Part of a small language model's weights.
Size: 16 layers, width 192, vocabulary 2048, 5.53M parameters.
Architecture: biases, tied embeddings.
Training: a variant of Muon for these matrices, 193M tokens, 10849 steps.
Each number is 128 + 32 x the weight over its row's rms, rounded and kept within 0 to 255. Layers, rows and columns count from 0. The size above them is the row's rms in percent of the matrix's.

# layer 11 attention key, 32x192, rms 0.0771, rows 30-31, columns 0-95
size [100  95]
[[ 68  89 194  98 116 179 106 148 176 160 139 129 141 203 102 155 136 146 187 124 172 165 117  85 122 125 121 156 143 136  76 139  98 126 176  84 127 122 144 110 144 113 125 150 111 138 191 106 164 103 139 154 109 104  87 156 107 121  89 100 170 139 139 126 137 166 120 163 110 137 130 112 166  83  77 134  76 133  91 170  42 108 165 121  78 143 132 105 168 139 119 102  58 154 102 159]
 [159  70  91 163 135 147 160 128 110 172 131  58  85 123 113 136 104 173 124 156 184 133 116 106 131  90 134  62 136 117 114 118 137  89 149 155 149 139  72 110 159 139 198  98 106  63 136 171 171 132 111 181 153 182 124  96 124 194 112 157 107 152 179 148 158 129 120 114  95  95 118 139 141 161 124 163 138 129 104  63 175 142 125  75 128 121 178 150 109 104 119  97  68 107 179  96]]
# layer 11 attention query, 192x192, rms 0.0596, rows 31,63,95,127,159,191, columns 0-95
size [111  74  96  82  82 125]
[[147 118 134  98 139 106 132 103 127 134 129  91 118 116  69 117 115  95 165 131 189 164  72 152 127  97  83  64 104 107  97 125 157  99 153 147 102 142  95 131 193 128 177 129  84  49  88 169 110 124 126 138 101 182 175  92 131 237 139 157 127 132  96 142 151 113 118  86  59 121  93 167 121 133  80 157 181 100 144 138 151  99 157 140  98 105 132 106 127  95 108 109 124 156 151 183]
 [120 150 137 149 133 163 107 107 156 125 111 180 100 135 103 123 106 168 132  85 161 129 108 167 146  70 117 157 111 121  69 116 102 107 108 127 157 114 126 115 122  80 146  92 123  98 102 155 103  83 177 141 102 118 115 123 104 121 101 128 115 174  75  55 119 161 105 162  78  90 131 125 131 144 148 160 178 169 108 132 157 161  86 111 145 124 100  91 100 156 165 154 124 100 139  97]
 [159  40 108 131 135 128 171 139 176 110  96 100 105 159 112 110 119  78 135 186 199 128 151 122 127 151 102  64 145  95 123 121 120 116 109 178 117 158 135 156 175 113 170 173 134  98  93 109 123 133 151 145  96  81 120 139 147 177 122 128 116 100 168 140 136 166 113 131 110 146 131 149 129 166 115 255 177 136 120 133 163 185 137  78 133 142 101 190 128 126 114 126 125  76 150 139]
 [148  92  78 196 142 130 161 106 126 139 130 105  91 135 124 101  82 170 172 177 207 183 136 114 138 113 156  59 119 134 133 132 168  63 176 162 160 125  77 105 161 117 188 108 102  81 111 147 114 122 139 191 170 162 124 117 124 184 102 169 140 177 148 170 163 111 122 102  96  94 143 110 146 179 162 127 140 112 130  84 169 167 118  80 109 114 115 128 118  76 139 121  75 112 174  32]
 [123 120  73 155  97 141 181 107 120 110 146  96  88 122 164 109  90 137 131 176 200 185 120 154 112 123 167 134  90  98 115 110 104  96 109 180 161  98 116  77 147 148 202 140 122  78  90 119 157  87 129 135 140 151  92 135 147 216 111 164  52 148 152 194 125 105  91 105  84  99 147 143 149 185 136 176 130 135 136  83 139 151 109 152 103 165 129 124 104 156  96 123 126 161 144 117]
 [163  92 131 115 123 110 137 105 170 125 129  96 133 152  88  96  91  86 170 157 181 174  56 169 115 112 107  97 117 120 118 108 166 104 123 178 143 166 103 153 203 141 177 128 102  45 101 175 120 120 128 136 108 160 158 100 149 214 124 144 125 123 113 136 124 107 124  68  83 125 109 135 113 133  73 175 195 108 135 150 144 108 135 162  92 102 113 114 123  93  94 132  94 156 178 169]]
# layer 11 attention value, 32x192, rms 0.0616, rows 0-3, columns 0-95
size [102  97  99  99]
[[114 185 134 152  81 113  93 128 145 132 152 144 114 157 171 129 134  60 106 104  83  97 131  81 126 122 140 147  98 107  52 130 163 147 120 141 180 187  98 105  91 115 101 120 118 174 187 110 114 128 186 140 140 156 122  89 164  30 159 144 137 154 157 111 183 174 133 203 160 139 134 110 161 164 158 145 109 119 143 120 179 135 114 171  74 140 166 114 153 135 147 102 133  98 122  93]
 [ 95 165 180 118 148 122 141  97 144 120 139 104 147 108  94 142 157 139 122  96 125  90 138 104 105 140 137 113 100 104  92 119 107 134 121 134 145 189 136 171 137 109 127 150 195 169 173 113 126 141 116  95 129 146 158 108 120 112 109 146 141 141 135 109 148  90 148 150 139 133 167 115  90 148 122 152 175  87  57 151 163 127 120 167 136  46 105  74  96  94 131 108 129 144 180 146]
 [155 140 121 132 123 140 161 111 116 192  93 100 104  86 127 170 135 117  99 147 118 173 116 145 125 129 166 145 125 135 117 120 122  74 127 146 142 108 131 118 123  90  94 159 106 157 158 122 179 139 101  97 125 108 146 160 143 117 101  68  79 103 188 167 131 126 171 145 156 105 120 126 128 150 128 142 170 155 143  82 178 121 129 197 123 172 128 155 112  85 116 133 134 129 116 178]
 [120 140 100 128 117 140 156  51 127 103 153 132 160 104  87 121 162 170 111 108 139 109 124 137 155 159 140  74 135  67 167 130 173 104 162 128 160 104 128  63 161 215 111 185 110 105 125 148 125 150 155 143  99 163 114 181 104  86  81 132 119  63 127  72 131 137  72 121 129 115 107 155  95 147 122  61 132 108 116 137 138 102 181  96 123 161 165 107 110  73 121 151 114 185 151 134]]
# layer 11 attention output (transposed), 192x192, rms 0.0842, rows 0-3,32-35,64-67,96-98,128-130,160-162, columns 0-95
size [101  87  92  85  80  86  83  94  82  81  83  95  87  86  84  89  93  95 146 153 141]
[[151 138 118 124 144 152 142  66 108 177  98 140 124 140 161  98  69 174 164 119 157 142  93 162 159 140  83 125 104 171 113 151 159 166  59  78 100 154  82 123 159 208  97 140  88 127 122 105 108 137 151 159 150 169 167  78 141 129 108 121 101 181 105 157 134 100 150 177  99  93  85  98 122 135 156  69 172 150 115  82 118 164 154 165  94 144   0  75 165 142 134 106 138 129  95 168]
 [126 148 142 138 102 106 153  81  74 131  48 171 111 182 150  77 125 128 173 131 168 116 142 133  65 142 167 134 149 151  92 129 112 164 180 173 136 140 153 131 188 180 144 138 112 111 156 137 152 183 125 182 174 155 101  88  71 110  75 112 157 168 145  88 139 111 147 121  95 152 153 179  65 121  80 142  47 157  99 171 152 115 117 108 201 134 131 122  66 119 115  96 129 153 138  88]
 [106 146 158 129 129 140 134 141 140 117 107 151  74 159 146 184 176 107 136  85 188 152 180  65 128  76 134 116 171  91 113 103  95  99 130  80 114 126 147 145 142 113 165 101 146 103 150 183  80 122 206 104 165  89 178 104 141  91 107 113 112 178 155 188 101 144 184 118 165 102 142 150 128 203 153  90 131 100  97 131  93 140 112 107 142 133  86  95  87  78 143  78  80 167  84 120]
 [106 161  92 123 164 154 109  63  77  62 143  91 135 135  98 109 142 141 144 134 147 155 107 126 110  80 140 116 157  77 123 143 105  93  81 172  67 137  79 103 118  56 127  77 115 121 124 135 147 165  82 164 119 203 131 174 104  98  93 132 166 124 165 115 147 116 146  68  52 183  92 112 129 118 108  95 135  94 140 122  84 105 124  77 149 111 160 156 177 169 136 136 161 126 111 193]
 [107 110 127  80 162 106  72 168 109 131 124 142 146  86  98 198 128 116  82 114 103 137 214 140  74 146  90 176 134  88 106 115 124 109 101 137 151 100 140  81 163 153  93 174 126  89  79  96 143 177  96 123 115 139 130  77 123 203 142 144 117  98 164  70 128 157 168  82  91 164 113  96 169 156 132 145 116 130  98 123 131 104  98 157 141 107  87 203  88 148 117 129  74 161 176 149]
 [192 134  94 157 131 115  89 114 149 125  95 117 187 109 107 145 130  67 183 138 118  76 136  80  93 148 117 141 150 175 176 129  74 108 127 113 144 198 102 105 122 150 136 162 113 121 111 125 126 125 119 115 142 102 164 121  48 172 150 138  88 133 109 183 122 202  60 141  93  93 111  88 100 144 163 146 125 134 142  90  72  61  63 109  92  77 116 106 143 160 139 124 100 116 167 166]
 [172 105  85 135  79 157   8 121 174 119 164  95 135  80 101 127 171 155 113 192 107 106 126 151  78 150 155 123  94 146 155  94 184 123 155  99  92 125  98 183  68 141 149 110 151 107  80 101 158  83 146 110 163 141  76 122 164 146 117  57 131 142 125  66 111  93 135 154  87 141 107 164 119 118 141 111 143 136 124 128 178 120 142 156  92 116 191 126 134 101 149 151 140 106  89 144]
 [107  68 127 126  82  59  66 173 113 156 123 131 114 163 139 165 139  69  96 202 160 150  90 109  82 162 136 135 121 110 154  80 139 118 159  83 131 109 130 160  94 119 127 102 161 170 122 148 154 113 162 129 128  91 106 159 122 137  90  81 107 104  90 147  80 184 131 125 126 118 178 168 142 117 106 225 124 126 140 165 143 138 135 126 114  61 235 130  49  92 174 157 143 128 180 132]
 [181  50 133 123 106 169 153 105 115 129 120 144 118 115 100  84 162 209 160 115 148 166 103 101 138 133 145 148 169  78 157  79 124 105 166 222 132 127 131 139 122 123 210 123 159  81 126 140 165 115 106 144 138 116  80 171 123 170  93 113 124 136 132 130  93 119 136 140 133 168 126  86 125 125 162 133 102 154 122 108  99 161 107  81 138 114 136 174 127 104 145 159 143 138 159 145]
 [134 103 163 155 114 148 152  88 136 107 137 160 130 126 137 129 157 124 133 131 110 116 116  99 127 163 120 141 160 111 100  96 189 121 114 138  91  91 126 156  71  86 109 139 127  21 147 139 115 133 139 114 151 159 177 142 115 175 117 170 162  90 127 151 108  62 150 136 121 170 145 141 106  96 136 123 137  80  96 138 100 165 225 108 140 150 191 182 167 122  67 177 107 131 103 172]
 [ 92  95 130 106 110  69  84  45  69  82 156 137 144  72 127  96 139 112 114 131 116 143 134 167 166 104 104 110 148  55 149 157 140 125 128 123 140  73 181  55 150 118 112 165 119 150 132 136 111 142 165 144  75 115 100 124 152 113 171 223 184 127 150 173 129 126  85 110 158 124 134 153 129  89 173 146 114 106 101 177  83 168  95  84 203 114 116  89 184 155  72 174 197  74 146 102]
 [173 135  81 177 192 176 169 202 163 134 131  55  86 137 115  73  99  69  99 126  97 120 187  94 117 101 130 142 116 115 136 136 107 117 140 169 102 119 123 144 157  88 159 156 138 128 161  98 136  95 113 124 119 134 137  83  65 145 110 128 120 102 146 123 232 112  88 134 151 113 148 168 148 149  87 162 151  99 113 109 226 128 129 129 146 148 170  75  99 130 120 125 150 157 140 103]
 [100 168 102 159 137 115 125 177 185  62 129 138 115 137 150 121 155 116 127 168 133 120 155  71 139 106 132 109 145 122 113 140 117  96 146 125 145 132 160 125 115 150 103  76 102 184  84 152 101 147 100 147 107 109 115 157 101 152 109 122 171  87 138  80 140 136 104  58 125 181 135  79 175 135  91 171 100 122  70 186 153  80 100 115 143 114  46 179 171 105 121 127 145 122  91  89]
 [131  47 159 131 125 110 112 173 126 138 167 118 103  98  99 175 102 167  49 185 134 169 120 148 130 128  90 149  99  78 173 127  94 102  90 115 119 117 139 101 122 173 105 178 146  82 149 143 164 126 121 104 127 170 171 156 186  93 157 183  37 124 132 142  94 127  67 153 171  85 110 182 182 132  85 171 163 147 151 127  69 111 121  83 111 153 189 138 116 113 146 181 105 162 107 158]
 [174 126 100 134 181 128 143 155 161 110 151 107 169 150  82 111 129 132 193  98 126 150 102 122 134 149 148  97  79 197  96 149 133 148 157 160 142 137 130 181 117 157  93 138 117  59 100 109 110 128 138 159  84 145 143  77  47 210 165 119 235  52  96  86 133 101 102  65 126 170 143  71 106 120 148 105  78 136 150 120 135 145 170 120 127 114  82 164 165 158 145  98 132 164 120 184]
 [ 94 127 131 148 121 105 116 152 131 109  82 102 182 126 116 142 153  75 134 174  65 116 118 172 146 123 102  98 125 157 157 143  31 106 163 142 120 106 119 138  99  81 135  49 149 107 153 159 137 107 111  89 143 124 115 189 141 169 187 130 152  77 110 173 150 140  73  97 139  96 157 146  90 114  82 104 142  98 114 121 160 153  97 112 115 133 253 130 137 179 151  93  99 175 107 100]
 [106 131  68 139 140 194  59 110 101 134 185  85 126 129 139 144 130 129 122 158 114 172 161 187 183 106 206 113 104 110 169 144 166 121 104 157 117 122 117 174 149  91  79  88  67 103 106 111  78  71 170 171 162  49  84 143 107 118 178 135 180 107 136 196  82 132 119 142 100  77 112 135 214 128 170 136 102 121 141 149  93 140 156 183 156 150  86 104 156 125 119 123 197 117 108  88]
 [114 144 136 107 115 177 119 145 179 189 143 103 134 148 154 108 120 125 120 140 114  46  94 127 127 165 140 176 130 136 156 150  89 129  75 159  74 147 116  52 164 157 159 148 117 147 128  88 168 106  47 156 124 118  74 170 132  90 133 115 126 127 127 105  89 146  96  99  88 132  95 146 123  89  90 114 109 159 198 166  99 108 101 115 189 140 123 140 101 182 108 130 107 110 232 126]
 [183 139  86 124 173 156 177 133 147 148 114  79 134 121 116 147 106 154 136 122 173 166  64 150 138 101 170  91 111 151 103  81 222 182 140 125 102 114 107 172 152 133 139 156 145 133 128 119 101 118 150 131 164 126 137 103 142  14 120 110  90 144  76 126  96 120 206 158 201 121  93 148 121  86 194 123 137 153 164 121 129 168 186 113 132 123 154  79 134 127 160 157 120  95 118 109]
 [122 148 138  96  81 105 141 140  82 161  66 138 142 179 168  73 117 107 114  58 146 107 120 155 138 136  76 114 153 115  89 115 149 206 128 135 151 147 123 137 125  90 196  84 147 190 119 125 156 145 157 125  94 156 107 107 152 133 119  96 136 115 125  97 153 120 181 109 189 151 110 178  59  98 101 118 100 159 144 165 162 174 125 116 138 161 108 130  59 123 198  77  88 113 145  94]
 [ 85 140 158 181 144 134 167 120  82 130  81 151  78 140 135 116 166 132 135 106 188 147 129  74 152 134 115  89 163  77 103 124 151 108 143  91 163 133 143 160 121 140 112  45 136 180 163 163 118 166 155 107 141 107 156 160  99 117  78 139  75 148 100 220 115 175 127 182 156 144 148 150 105 173  98 155 172 126  66 125 113 124 188 116 124 165 180  84 143 124 183 134  89 125  88 124]]